Weights of a small transformer language model.
Size: 10 layers, MLP 704 SwiGLU.
Architecture: rotary positions, no biases in attention or MLP, untied embeddings.
Training: a variant of SOAP for these matrices, 167M tokens, 5100 steps.
Each number is 50 + 15 x the weight over its row's rms, rounded and kept within 0 to 99. Layers, rows and columns count from 0. The size before them is the row's rms in percent of the matrix's.

# layer 5 MLP up, 704x256, rms 0.152, rows 537-555, columns 0-127
101:60 32 62 38 73 45 71 39 40 50 31 46 65 50 72 79 56 57 53 51 51 56 59 57 44 24 54 46 38 63 48 47 61 33 38 54 53 48 43 20 35 37 34 46 60 28 62 44 62 38 53 61 65 81 57 67 12 14 26 58 26 34 41 43 37 22 63 45 51 30 65 40 38 47 40 60 53 12 06 18 71 66 45 27 54 86 46 33 54 70 65 59 54 45 61 36 23 55 64 40 66 65 15 50 45 40 45 61 53 33 54 43 60 42 66 64 71 40 30 32 54 59 48 36 26 49 60 47
105:45 64 53 49 42 54 32 70 39 68 59 38 40 45 66 26 81 37 44 29 58 37 71 41 57 58 64 75 72 61 17 74 62 53 74 81 57 37 31 68 49 48 56 50 52 36 34 23 56 60 79 75 51 62 43 46 60 35 71 41 63 49 42 57 62 10 52 57 63 55 54 43 47 58 28 27 62 38 43 46 23 52 51 48 57 52 64 52 60 52 71 72 54 07 35 78 46 36 45 20 43 37 61 45 45 51 86 23 52 48 28 21 51 45 81 43 42 65 64 53 51 78 49 47 49 40 40 57
103:65 48 43 61 35 48 36 23 45 62 39 30 55 52 44 53 51 51 60 37 20 45 50 53 61 54 71 18 78 24 52 64 69 32 44 71 71 53 38 37 52 63 44 51 56 63 60 70 76 24 64 77 38 26 73 41 36 46 31 73 50 46 70 48 50 40 41 57 73 47 57 52 52 57 63 64 54 60 47 65 60 35 68 63 45 26 29 64 48 40 45 18 20 58 34 57 43 46 41 61 41 79 58 45 90 51 53 28 52 40 51 36 32 34 42 64 73 56 25 44 37 48 35 68 55 62 60 19
091:42 35 41 55 67 45 61 41 43 59 93 66 45 40 52 75 41 44 58 43 36 37 49 46 59 46 50 57 30 53 48 30 82 52 55 32 57 78 61 62 41 32 57 47 54 48 56 27 31 50 59 52 53 81 59 42 70 40 50 67 47 39 46 64 81 46 55 29 34 26 71 54 70 38 37 60 33 35 45 26 61 69 43 58 45 03 37 37 41 32 59 59 61 57 15 62 66 28 55 57 48 71 42 63 30 59 39 39 35 41 58 31 41 74 35 39 54 19 62 67 30 62 45 36 50 59 49 34
103:36 28 30 42 52 50 35 59 47 52 49 48 52 44 58 74 74 36 42 42 45 56 32 77 15 54 23 71 59 37 39 61 43 32 29 36 29 36 54 57 73 57 42 33 65 40 33 55 67 25 53 47 35 44 38 53 57 54 47 56 48 68 51 39 43 49 32 43 49 67 58 56 33 63 33 50 35 62 34 47 43 64 21 39 69 58 54 28 58 48 49 72 35 47 44 44 57 53 35 77 53 47 40 56 27 50 75 47 43 73 34 55 68 51 56 52 40 64 47 83 39 60 51 50 62 67 68 41
095:69 51 53 54 62 68 62 60 47 48 47 64 51 33 68 41 35 85 57 59 62 66 76 51 25 70 58 83 49 61 57 35 70 58 60 48 54 25 46 42 41 69 30 68 40 34 36 74 38 47 68 31 31 61 39 09 64 44 44 61 53 66 39 57 34 68 44 38 43 46 63 63 55 58 46 67 57 46 38 35 35 31 53 39 35 55 70 38 43 44 42 44 34 16 66 63 72 35 41 13 37 43 63 46 62 50 31 52 56 55 67 58 29 37 49 40 74 44 64 56 63 69 59 24 70 54 39 51
104:51 65 47 50 52 41 56 43 43 44 42 31 53 27 67 71 46 60 40 51 52 45 30 66 65 71 58 51 51 18 39 59 51 51 77 47 40 46 39 56 45 61 27 68 82 55 32 39 54 55 61 49 47 50 27 51 47 60 41 67 66 46 14 62 36 44 51 28 34 58 51 59 62 75 52 36 46 60 52 37 67 45 48 58 50 71 66 76 77 44 31 41 85 56 31 62 52 50 26 60 55 59 50 88 20 44 61 37 49 39 34 50 41 32 51 41 37 65 70 72 38 54 51 45 62 37 33 47
098:65 65 53 59 35 24 56 50 61 22 34 46 49 41 58 66 57 50 39 65 43 64 68 48 40 44 49 61 61 73 16 52 77 50 59 82 28 62 42 58 44 66 48 31 38 80 51 37 58 41 52 35 39 48 48 67 33 43 69 31 52 50 65 90 32 61 57 31 59 28 49 64 48 59 41 55 24 52 89 41 43 40 48 14 34 49 45 77 46 61 69 44 41 37 42 36 49 46 47 61 41 35 73 56 61 49 55 32 32 15 40 42 45 45 45 41 69 41 48 38 14 58 53 29 64 43 50 33
096:54 51 20 61 26 27 47 53 34 46 29 52 41 70 70 57 70 61 61 35 38 39 49 22 42 56 60 46 44 66 42 49 43 62 31 50 88 72 48 70 64 45 59 44 51 51 76 38 47 78 69 58 37 48 82 65 40 58 57 54 65 34 44 66 55 74 34 62 32 39 60 66 58 42 66 67 60 83 49 62 60 72 60 65 56 49 49 54 62 36 39 57 61 76 23 40 43 57 58 41 27 61 40 29 66 37 54 40 74 47 53 62 63 27 28 27 51 47 29 67 53 58 52 44 64 61 19 39
104:72 50 56 38 61 64 36 26 48 58 62 58 37 56 36 70 69 62 31 58 48 38 48 68 53 79 68 34 35 50 56 41 19 60 76 71 59 47 28 31 56 62 56 84 45 47 28 51 59 47 43 57 54 80 68 53 55 61 14 86 61 62 37 44 47 55 58 39 44 64 60 35 59 41 42 32 26 48 62 55 33 45 31 65 66 61 63 77 56 62 98 60 64 49 33 44 61 56 62 21 43 34 64 64 40 42 35 15 46 41 44 82 62 42 49 42 28 38 47 19 65 48 50 34 26 44 61 53
096:41 46 70 78 58 36 49 59 53 62 52 28 46 38 51 71 20 53 31 33 46 23 52 52 49 67 63 36 63 30 51 32 43 43 47 52 46 62 58 80 35 47 47 94 41 39 39 37 77 44 57 15 57 53 52 36 66 08 43 66 52 48 78 64 58 48 67 48 48 32 23 72 62 70 51 61 66 43 48 70 20 37 49 68 53 28 31 69 38 51 58 79 64 43 51 55 16 15 65 66 51 54 26 69 37 47 73 34 38 56 52 22 59 43 62 69 37 65 62 38 71 42 19 28 80 45 33 41
098:44 61 51 24 65 50 62 56 56 47 33 67 37 49 57 47 37 70 47 50 15 87 72 43 34 49 28 58 67 39 39 46 77 46 45 35 27 55 58 45 41 24 48 21 74 41 68 47 48 58 77 66 17 73 50 34 68 50 36 45 64 43 57 45 53 58 44 26 67 57 38 35 56 64 30 58 52 44 46 35 70 45 53 55 57 43 45 64 29 64 42 55 43 43 56 54 77 43 66 38 64 59 66 68 56 52 40 43 22 59 41 42 70 60 38 40 67 14 63 58 27 68 45 34 47 41 50 42
107:40 68 78 60 36 64 41 46 47 60 57 45 50 33 54 54 62 38 20 32 54 77 51 43 76 37 40 61 70 62 49 30 22 41 48 65 61 39 26 56 45 21 12 67 57 22 64 55 47 43 55 49 64 43 87 59 48 44 69 58 38 55 67 48 71 99 31 26 43 44 26 44 33 59 42 62 60 45 31 52 62 51 52 38 72 83 41 56 42 41 58 51 15 62 32 33 52 59 82 52 62 41 48 53 46 75 37 35 76 58 69 57 51 53 35 36 58 46 45 53 59 64 00 32 64 56 41 49
102:45 59 41 54 58 38 52 54 51 42 34 70 23 51 63 56 23 44 08 50 54 36 53 34 47 54 29 28 61 69 37 72 74 47 29 59 71 32 60 52 58 61 64 62 34 37 45 49 72 78 69 46 47 64 32 57 57 25 50 59 41 54 70 24 46 41 36 53 66 36 52 34 49 44 38 46 24 12 58 37 23 79 50 37 59 40 49 88 67 33 49 52 40 38 46 61 53 56 44 25 56 56 53 66 39 52 38 42 73 48 72 36 57 31 39 77 41 00 41 14 63 49 59 48 50 59 57 38
097:48 39 48 47 42 44 59 46 47 42 37 52 93 47 36 66 37 40 47 57 48 31 39 50 56 37 39 63 64 54 69 41 52 71 58 22 38 89 55 40 42 50 53 79 60 28 45 60 51 51 50 58 62 32 46 41 51 60 81 35 47 13 34 31 38 45 22 72 36 67 45 37 14 45 44 70 38 72 78 19 42 84 50 60 64 72 72 49 34 77 55 65 26 67 56 63 45 38 65 59 48 60 51 44 41 53 53 78 34 34 44 68 58 63 42 43 76 38 54 35 90 27 38 23 68 52 57 46
100:52 41 38 46 31 45 58 53 53 27 59 31 59 49 26 62 76 27 46 39 60 37 66 42 25 41 50 49 49 73 62 44 30 40 44 33 46 47 44 55 37 70 60 52 57 46 69 62 66 86 16 59 43 62 34 42 54 46 49 47 34 51 38 52 39 31 40 67 32 40 35 45 60 36 58 62 35 36 48 55 48 44 41 66 40 46 42 41 42 69 20 46 90 47 44 37 39 19 68 57 68 53 81 65 28 61 33 56 48 38 64 52 70 58 33 82 37 78 67 42 26 52 26 51 31 31 64 52
093:43 81 47 61 26 44 62 42 44 34 41 52 63 52 34 43 66 58 44 82 53 78 65 32 57 58 44 02 41 63 55 53 45 64 47 44 25 47 32 47 38 52 32 37 10 40 50 51 67 51 34 74 35 27 50 50 47 39 36 46 46 35 27 50 31 58 36 57 37 41 44 86 48 66 32 52 69 52 48 64 67 40 37 50 40 49 49 37 68 32 30 34 40 62 65 50 50 61 59 32 57 49 44 48 41 56 58 59 11 21 41 62 53 53 62 51 60 45 43 50 79 51 39 51 40 68 42 57
098:61 51 58 69 47 38 58 70 68 32 52 67 80 82 43 47 50 67 55 44 52 26 47 68 31 46 81 52 72 70 74 57 33 52 69 17 36 61 79 54 49 56 47 49 42 38 53 36 58 40 78 71 75 28 44 49 47 54 22 32 51 36 50 50 72 61 40 54 58 23 53 62 68 52 57 42 61 37 55 45 83 70 41 34 18 47 37 38 35 49 39 49 58 53 66 47 31 52 62 70 66 52 34 68 64 52 52 34 39 25 57 67 40 34 61 88 25 53 56 42 29 60 39 56 19 67 59 36
101:70 62 63 61 55 62 49 41 59 60 41 64 26 65 28 41 71 25 37 66 54 33 44 62 32 21 44 36 31 42 70 42 55 20 48 78 78 73 47 63 28 36 52 68 71 63 22 88 38 59 46 62 58 52 57 49 16 67 27 46 49 70 50 37 49 50 69 34 71 69 53 52 46 34 43 73 38 40 36 50 77 44 40 60 39 53 49 31 73 64 48 44 69 30 51 35 56 22 48 74 49 61 26 80 70 59 35 71 67 53 63 40 29 58 31 71 73 53 47 65 32 62 57 41 42 41 31 42
# layer 5 MLP down (transposed), 704x256, rms 0.146, rows 537-554, columns 0-127
100:24 29 57 48 81 44 46 68 20 76 73 83 44 51 31 48 82 65 49 32 39 37 68 67 32 66 36 75 65 58 48 40 39 58 36 57 61 76 52 56 57 63 56 58 36 65 52 56 45 55 44 63 64 90 59 54 42 41 38 65 72 40 50 51 45 63 34 46 58 84 44 69 49 44 23 47 54 36 35 56 43 23 44 39 40 42 43 44 29 38 58 15 58 56 43 34 76 49 34 59 41 41 56 56 22 70 52 61 68 67 59 61 69 64 61 49 69 46 66 26 30 75 40 31 61 72 46 53
100:52 75 44 42 35 72 37 67 54 31 88 50 49 70 24 41 41 39 63 58 29 32 47 44 63 56 39 54 60 56 72 40 39 50 26 56 47 53 56 31 69 67 55 64 60 62 59 48 34 46 44 58 45 66 44 70 74 33 26 52 60 40 28 49 61 59 61 59 59 33 62 67 63 39 60 53 54 63 62 37 33 53 47 45 72 67 21 66 40 23 29 36 66 66 41 64 44 54 44 71 59 53 79 60 25 37 46 52 45 36 47 48 42 37 34 44 68 41 08 29 26 51 49 70 61 64 33 66
103:69 43 32 51 68 25 40 60 37 53 50 41 53 47 82 66 73 63 45 82 37 64 18 58 47 31 40 42 35 31 47 36 59 57 40 58 53 47 62 40 29 70 43 49 64 41 48 51 48 70 36 42 28 53 48 12 31 64 35 32 52 43 53 62 66 71 67 38 57 33 40 36 23 43 68 44 69 58 15 55 54 72 25 48 39 22 71 57 59 31 38 40 49 54 32 62 44 58 47 52 47 29 43 66 29 63 39 54 51 38 44 64 28 57 84 61 60 50 75 54 46 58 24 76 31 56 40 58
098:52 66 51 48 41 47 40 60 87 45 47 62 29 65 49 57 43 47 46 67 73 31 18 47 44 60 61 43 45 36 63 36 34 51 50 86 56 37 48 30 57 44 38 54 17 64 58 35 38 65 59 45 33 19 53 39 31 61 74 56 52 70 44 66 50 24 56 40 30 28 28 50 75 52 50 59 49 39 60 70 30 43 48 35 54 53 51 65 62 78 64 82 61 55 59 61 19 72 56 62 48 55 39 57 61 47 47 69 49 42 46 54 86 59 28 65 65 77 36 55 60 54 63 40 12 61 49 76
103:49 38 37 49 66 53 41 45 28 10 53 81 62 64 26 34 78 38 43 52 33 42 42 46 59 77 23 59 61 35 58 51 52 50 79 41 50 76 43 61 70 40 23 46 34 40 33 34 52 63 69 40 47 50 30 60 57 60 25 38 33 24 30 55 34 61 68 70 36 54 64 60 79 53 49 73 49 60 62 43 26 14 63 75 53 44 71 53 57 48 51 48 28 73 49 79 34 42 39 59 48 50 61 38 49 35 45 59 60 55 10 53 46 41 53 53 57 44 28 18 49 10 71 32 69 29 68 69
094:56 28 56 41 55 15 34 28 38 39 63 29 61 40 26 58 40 37 51 53 82 16 56 50 49 48 60 39 42 50 13 59 47 47 65 31 61 70 70 43 25 46 78 47 18 52 33 59 47 54 57 43 34 59 33 21 49 69 56 29 62 41 46 67 50 66 32 35 12 52 42 59 62 48 19 34 46 23 38 23 31 31 62 43 48 60 74 68 68 58 76 54 62 56 35 51 51 57 70 31 64 44 50 30 37 76 32 66 47 47 69 44 38 38 64 56 58 91 84 63 33 30 68 61 65 61 42 33
099:58 34 32 43 55 48 39 51 23 53 45 46 64 47 50 47 62 32 51 57 57 52 33 55 11 40 77 11 35 40 56 65 66 34 60 21 35 14 62 60 77 44 37 59 63 60 59 17 38 34 66 67 47 62 55 30 45 60 38 47 22 38 51 50 42 54 40 32 45 76 67 42 42 43 52 43 27 66 51 65 34 64 67 68 60 68 65 42 61 63 72 51 49 22 68 45 27 53 56 64 51 33 52 38 51 75 44 43 48 53 54 52 40 48 58 23 51 53 75 62 12 73 29 48 35 31 60 21
100:20 49 35 35 53 76 62 48 49 71 56 63 35 33 54 78 86 61 65 69 69 24 34 44 42 43 65 50 59 41 20 43 48 47 83 55 69 17 49 64 65 56 48 21 44 43 44 61 63 43 31 61 53 44 47 70 50 54 34 37 54 34 46 47 67 38 84 92 65 58 16 78 73 58 26 66 25 59 50 43 65 57 40 39 54 57 39 41 29 65 38 60 59 28 50 62 42 48 76 65 56 42 52 61 33 54 60 53 55 53 58 69 63 56 42 63 50 33 36 75 49 48 74 49 58 20 68 28
093:65 63 51 73 36 42 53 62 62 50 43 79 60 46 45 17 29 57 56 33 38 60 34 54 38 37 44 53 53 49 25 52 46 42 64 38 38 68 48 31 85 55 50 60 60 56 43 44 58 52 49 54 68 52 50 34 53 74 31 48 80 71 50 35 51 40 37 69 38 37 53 39 55 57 50 59 38 27 40 62 52 71 68 24 34 57 24 37 40 08 76 81 30 51 29 16 35 76 52 64 63 55 50 46 45 76 58 47 21 38 28 69 61 53 72 42 63 41 38 37 73 80 44 32 69 55 46 38
099:46 49 47 23 54 34 45 69 43 42 12 45 53 14 61 22 70 30 61 50 57 66 37 61 16 50 45 57 64 53 14 37 40 31 54 48 55 31 38 51 31 60 36 68 65 47 34 31 43 53 67 56 53 34 58 40 49 68 62 56 67 48 85 33 44 39 33 42 42 53 25 75 52 56 39 22 57 36 44 44 56 33 61 65 71 81 37 59 40 60 75 64 44 40 26 53 40 60 37 55 76 56 59 45 57 57 60 77 77 47 28 43 40 45 66 71 58 69 23 32 59 52 54 27 48 65 46 84
098:47 29 43 34 58 17 53 41 79 67 50 61 79 51 53 56 55 47 32 55 42 57 53 39 31 20 55 64 70 36 48 58 41 70 38 29 41 43 35 24 48 58 47 42 48 57 27 52 60 38 28 21 43 38 74 34 35 66 56 66 64 70 49 63 22 35 56 70 39 85 46 40 76 29 36 27 54 52 53 60 31 57 69 39 59 45 54 58 33 64 33 09 41 52 56 25 57 53 51 67 45 53 32 48 66 42 51 49 38 59 37 39 19 45 46 47 63 73 65 77 35 41 69 44 39 31 42 58
099:52 60 48 72 53 55 32 52 55 32 55 57 55 42 75 38 60 52 36 62 40 20 44 70 59 37 50 84 61 26 24 39 66 74 52 48 74 49 45 59 35 61 36 52 21 43 43 30 50 71 44 65 34 37 24 71 63 74 24 42 23 65 51 37 28 33 50 50 55 64 37 58 81 78 40 43 62 68 46 42 22 54 56 53 37 58 20 23 29 56 82 25 31 60 59 27 23 58 52 65 68 40 36 42 80 35 74 51 92 40 66 62 62 39 47 55 52 47 68 47 34 36 32 70 48 59 65 81
103:44 45 36 41 45 42 37 45 50 57 24 35 55 34 56 65 50 64 39 87 79 34 75 75 50 40 36 57 54 46 54 42 48 27 45 07 50 29 78 66 59 59 39 54 51 54 79 59 72 75 37 48 71 68 38 25 57 46 31 57 43 74 77 47 64 71 65 35 44 46 21 64 49 57 38 60 83 22 50 51 62 35 56 49 43 47 25 41 30 54 59 53 63 47 69 47 35 57 66 57 41 53 65 53 68 42 39 34 71 46 59 55 44 56 87 40 59 62 50 61 36 60 67 63 57 63 44 71
100:48 60 53 60 59 48 44 46 53 42 43 07 56 49 71 44 12 66 39 61 49 69 54 63 44 50 52 60 54 53 46 36 47 59 51 59 57 68 70 30 39 85 57 23 48 47 32 61 38 23 43 64 48 29 14 39 61 76 26 51 57 81 54 42 54 27 49 41 61 48 78 60 81 23 36 66 59 57 42 67 42 48 50 42 68 53 73 46 51 25 39 47 33 39 54 50 39 44 37 49 30 61 23 48 39 45 27 54 54 44 49 49 37 50 25 55 45 60 11 43 30 56 52 34 84 49 76 39
102:21 57 42 72 66 58 57 47 31 51 31 72 63 30 46 02 48 73 59 35 60 61 39 39 35 82 67 87 36 54 55 47 38 38 37 57 46 40 69 67 79 58 26 71 42 50 65 47 70 45 58 68 42 71 48 45 28 75 50 73 55 44 71 45 60 38 53 46 45 57 55 38 36 42 64 51 76 40 52 54 74 64 61 63 31 58 64 27 44 21 59 58 41 48 69 37 74 22 48 59 51 44 11 48 69 34 45 34 49 46 48 76 11 73 66 38 47 46 45 61 77 76 50 42 47 63 44 72
097:37 61 51 76 34 79 26 54 56 80 54 37 34 51 64 47 60 50 26 71 67 36 51 68 29 32 54 62 56 58 42 60 52 69 42 56 66 51 50 59 54 64 40 62 50 51 67 40 52 32 39 81 59 41 70 48 63 43 81 65 59 42 37 45 77 62 47 43 31 38 69 56 62 70 57 48 63 55 65 51 56 56 44 62 67 41 71 19 70 18 50 07 50 31 55 41 45 56 27 43 74 39 49 47 62 69 19 56 52 73 32 67 34 58 64 60 60 30 57 52 29 43 67 26 55 29 68 48
096:59 48 27 50 22 70 56 74 43 69 30 47 42 44 33 42 45 61 56 48 44 50 55 41 51 33 45 51 52 68 57 49 76 39 56 50 24 31 20 41 40 24 72 49 60 51 10 56 30 44 46 40 23 52 28 59 61 31 68 45 50 54 64 35 56 37 38 52 69 32 73 18 59 59 87 45 77 43 38 47 28 44 55 60 53 61 35 60 47 38 48 41 52 45 46 61 72 52 71 53 43 61 57 46 40 49 45 54 57 63 58 66 18 47 40 35 60 58 49 70 59 24 62 53 35 00 46 42
102:18 75 78 59 52 31 55 72 62 59 94 32 44 50 42 57 49 72 33 64 55 63 58 60 50 40 28 70 62 68 60 47 50 52 67 49 48 43 27 36 25 35 76 77 75 32 49 55 54 61 61 61 39 43 52 66 50 53 59 27 59 78 46 74 47 70 44 67 63 23 89 36 28 42 35 37 53 48 41 36 31 28 44 77 66 41 59 61 61 59 46 44 52 52 37 96 53 95 67 59 47 52 33 45 50 58 29 52 32 63 50 56 51 46 31 72 35 42 58 46 52 65 43 46 66 50 36 49
# layer 5 MLP gate, 704x256, rms 0.152, rows 538-555, columns 0-127
096:29 40 63 15 42 27 41 20 42 69 33 57 59 29 49 67 39 38 72 57 40 76 26 35 56 57 53 70 65 39 30 62 37 56 41 48 33 35 45 21 60 34 47 52 76 44 75 64 71 44 93 54 50 60 73 53 41 50 69 24 51 44 41 29 56 51 46 32 42 70 59 88 45 66 47 45 24 26 52 47 68 56 71 66 43 66 46 46 22 66 62 43 65 48 78 57 47 40 70 71 52 47 44 45 58 87 36 55 57 65 61 50 40 49 54 80 71 27 39 64 30 56 47 55 63 53 47 56
103:48 46 60 56 48 35 36 50 49 48 39 32 52 67 58 35 73 42 36 70 55 25 53 43 70 39 53 41 71 53 58 58 45 56 27 61 24 45 80 57 31 43 65 49 48 63 51 62 62 56 25 55 55 53 31 54 67 41 58 43 43 54 64 46 52 54 54 61 63 49 56 76 52 32 35 37 31 39 65 39 37 54 55 66 39 23 60 25 56 58 62 57 90 61 42 59 63 45 56 55 65 51 54 43 25 65 47 43 40 42 66 56 39 43 47 30 59 66 46 48 27 41 35 38 53 30 38 54
095:56 42 55 50 56 56 60 41 52 32 30 58 70 43 76 45 37 33 80 54 75 61 35 51 69 56 33 58 49 69 51 65 60 44 39 41 57 65 34 50 55 49 54 18 66 36 44 49 50 63 43 27 68 53 65 31 54 49 51 31 56 74 42 36 25 80 55 68 39 52 59 37 66 36 49 56 36 36 28 58 77 58 40 60 66 37 68 19 49 49 49 52 51 35 73 45 59 63 45 32 40 21 52 39 26 38 39 78 79 48 31 47 42 47 78 58 67 20 51 37 58 21 22 40 63 64 75 54
106:37 54 49 35 41 44 49 69 58 51 36 24 28 54 67 41 26 45 60 63 72 66 45 34 52 47 58 45 26 56 42 54 58 69 14 50 34 49 51 57 50 57 45 49 63 41 54 69 33 39 64 45 35 74 55 60 70 66 62 46 69 64 49 54 51 45 65 48 51 53 57 38 52 24 63 21 56 58 30 26 73 31 53 59 39 66 51 69 28 61 41 21 70 62 75 38 54 38 43 44 62 47 43 53 37 24 50 26 32 34 72 29 58 63 55 71 48 44 44 46 36 51 25 39 49 21 21 40
093:51 43 56 53 61 72 55 59 58 84 31 39 57 84 60 51 35 29 49 46 81 55 62 87 42 52 29 46 58 39 56 44 42 69 18 52 46 63 51 35 60 56 42 70 54 36 53 62 70 42 85 30 52 48 87 67 28 15 75 68 42 64 63 55 27 55 59 43 42 53 57 31 47 56 25 44 43 28 76 60 23 70 73 53 54 56 71 42 43 63 77 40 45 43 51 56 27 32 52 44 94 40 67 72 43 33 25 69 63 57 36 45 35 23 54 59 36 48 40 73 61 52 45 77 24 84 76 58
098:67 45 63 57 28 49 70 42 54 63 50 46 49 39 52 60 38 51 34 85 43 18 50 36 15 35 52 35 78 40 47 42 25 43 31 46 44 40 35 51 32 38 63 59 38 83 26 49 57 54 70 78 71 53 47 55 51 27 44 62 37 76 39 42 33 28 58 41 70 64 36 59 40 42 63 58 56 35 21 32 38 38 78 41 31 52 70 50 46 52 48 45 43 46 51 48 39 59 52 53 44 42 26 45 50 59 55 56 60 43 40 58 70 49 30 64 44 40 32 54 56 39 78 29 55 62 46 64
099:61 30 35 61 73 24 44 50 11 44 75 69 88 73 34 63 26 59 59 54 62 59 27 42 43 60 44 60 97 54 42 38 62 40 61 60 56 63 63 34 65 42 38 51 49 53 46 72 66 29 64 56 44 48 58 43 46 34 53 48 78 66 36 40 74 59 54 59 35 52 38 27 44 53 39 42 59 55 42 28 58 57 20 51 49 50 38 80 52 54 46 51 52 34 64 51 43 80 60 74 52 70 26 62 74 38 42 35 48 78 45 44 68 51 40 64 32 45 43 24 28 49 74 58 57 31 42 52
094:41 65 16 20 50 59 67 48 40 50 45 34 71 51 63 68 33 63 80 50 61 43 53 46 72 13 33 29 22 39 62 57 51 48 56 28 59 47 40 36 22 46 33 64 32 23 70 49 31 74 42 35 49 48 60 66 78 73 55 45 65 55 39 74 64 36 49 58 65 45 56 48 61 23 54 53 48 44 60 36 66 49 20 86 33 80 59 38 61 78 40 48 52 52 37 25 55 44 46 38 52 52 38 50 37 45 50 64 69 53 57 25 65 56 40 65 67 58 39 47 74 73 40 70 35 54 71 69
099:53 48 53 43 36 47 65 19 51 23 58 63 38 45 24 64 37 35 38 67 57 49 48 47 51 49 84 70 36 46 50 65 27 84 58 50 62 47 47 59 67 53 65 67 34 77 37 62 40 60 64 70 43 65 51 54 79 65 32 53 50 47 68 51 36 53 61 68 60 32 42 49 50 30 62 27 55 60 62 18 72 55 45 67 44 21 54 86 61 77 45 69 44 21 52 48 31 48 44 45 48 39 65 62 48 46 47 40 64 19 41 67 34 59 86 39 51 24 45 35 59 40 38 66 38 59 71 59
098:29 64 45 09 42 63 46 49 65 53 47 57 52 64 68 57 53 60 37 56 77 46 73 33 49 65 51 56 34 73 45 35 94 51 50 56 58 43 46 52 53 39 56 52 65 79 28 66 53 48 62 48 23 46 63 33 38 48 60 71 31 39 53 56 78 48 50 37 38 45 49 54 44 57 58 41 61 55 55 31 62 38 38 55 61 48 44 56 61 66 61 37 39 35 64 49 71 47 47 40 32 29 70 33 24 28 67 42 59 53 10 47 66 80 33 55 64 50 60 18 55 43 16 29 68 56 53 35
098:45 48 58 09 58 48 63 43 46 26 38 41 53 55 36 22 55 71 63 66 62 64 67 12 70 52 58 35 68 33 52 63 49 71 36 34 90 51 57 48 30 14 50 45 44 73 69 33 42 57 32 42 40 50 18 59 33 42 51 41 77 52 41 57 68 53 44 28 67 38 45 61 82 60 59 54 72 50 56 48 37 49 55 48 56 37 27 62 49 51 37 45 68 45 77 57 56 37 31 28 51 09 77 60 61 48 71 73 69 50 38 32 31 61 43 64 44 25 75 25 39 46 42 64 67 66 43 27
099:58 44 22 60 42 62 40 49 77 52 57 36 29 67 70 63 71 51 50 60 47 59 36 48 41 53 28 40 43 22 54 69 56 45 31 54 38 66 44 42 41 72 72 70 55 59 50 59 35 59 72 54 38 81 27 54 48 55 48 45 48 60 68 47 56 33 62 56 53 60 32 62 50 45 67 71 33 52 59 42 67 45 25 44 31 65 62 37 47 74 63 51 33 91 62 32 61 52 41 76 60 46 60 32 57 44 68 49 66 70 47 50 44 57 27 51 44 57 54 80 36 67 30 35 43 62 44 29
099:40 39 60 79 53 37 19 62 41 53 41 41 50 48 38 54 30 59 46 47 64 48 62 42 68 36 48 26 37 34 48 51 31 51 68 71 59 43 48 31 30 48 76 30 37 56 62 31 70 39 24 00 61 42 53 47 51 62 36 35 70 37 37 29 54 54 44 61 39 68 87 55 41 32 40 53 68 43 55 32 58 44 50 47 60 45 54 51 65 57 42 39 54 46 53 61 40 63 51 45 55 61 22 52 75 56 47 53 42 54 52 59 55 46 67 38 56 64 54 08 34 36 43 69 57 49 56 48
105:16 68 44 53 60 09 52 37 29 52 62 36 43 42 35 30 43 47 43 39 50 16 72 27 53 93 51 56 30 63 39 89 30 71 36 74 47 48 52 15 77 43 58 20 51 66 47 40 42 56 53 50 34 44 54 31 63 47 38 34 69 50 43 27 64 46 46 67 39 50 34 48 59 22 57 37 34 21 47 62 45 34 25 56 39 40 47 34 52 46 50 46 55 37 67 40 60 34 55 51 57 43 32 45 49 13 42 32 36 61 50 43 40 65 42 66 34 68 37 37 55 82 61 52 24 43 33 58
100:50 71 67 47 41 35 60 54 47 55 62 78 35 76 46 60 42 45 70 63 72 42 51 54 41 53 44 49 38 35 22 69 69 30 54 99 38 31 42 72 34 59 41 41 59 41 42 72 33 62 62 48 61 26 48 45 69 48 54 54 56 44 72 77 58 62 22 58 47 43 57 73 29 62 71 19 61 19 34 29 28 47 55 37 39 48 29 67 43 20 22 70 45 42 59 46 56 31 38 35 73 52 39 47 68 45 44 51 33 48 51 67 35 74 72 60 35 36 40 60 75 67 49 40 43 69 66 42
096:62 42 34 54 45 65 36 43 55 65 52 53 31 50 44 46 56 31 50 63 50 51 44 42 49 60 73 67 45 53 54 64 51 54 54 42 46 44 59 70 64 69 71 45 53 87 52 29 37 45 31 39 49 57 39 40 44 48 42 22 26 35 45 48 60 71 36 40 45 48 63 71 69 51 73 80 51 34 73 74 47 50 40 66 59 88 44 42 54 71 76 56 49 69 89 85 65 45 70 61 11 24 48 48 71 16 45 22 54 55 34 37 48 37 29 46 64 54 28 65 60 63 42 68 47 45 52 60
108:19 37 53 53 44 61 38 39 45 45 38 41 49 73 44 63 18 71 33 40 54 41 62 51 62 40 75 38 74 49 48 48 56 29 73 49 43 37 53 61 55 54 44 59 63 57 51 56 53 42 60 49 22 70 48 47 45 68 36 52 53 73 64 60 42 66 41 50 57 59 41 65 57 46 60 46 53 35 47 39 53 34 44 51 35 35 24 43 48 74 36 52 14 62 77 59 46 31 81 52 74 62 32 09 59 44 53 29 44 28 57 30 72 40 71 43 38 37 23 64 58 56 30 61 55 19 60 62
101:39 47 71 46 36 64 52 48 59 52 65 27 53 48 32 72 35 30 56 15 49 39 63 32 66 76 67 76 58 34 16 70 56 56 85 30 69 55 52 53 50 31 46 52 41 54 15 35 28 52 50 60 46 49 31 46 59 82 54 45 64 63 52 39 38 67 55 69 70 60 84 54 45 69 40 66 50 47 45 54 55 59 49 37 40 36 43 54 60 32 47 64 46 44 55 58 57 39 52 32 51 49 76 63 60 26 58 09 55 71 49 65 34 46 51 36 39 55 63 66 54 58 07 91 74 56 85 39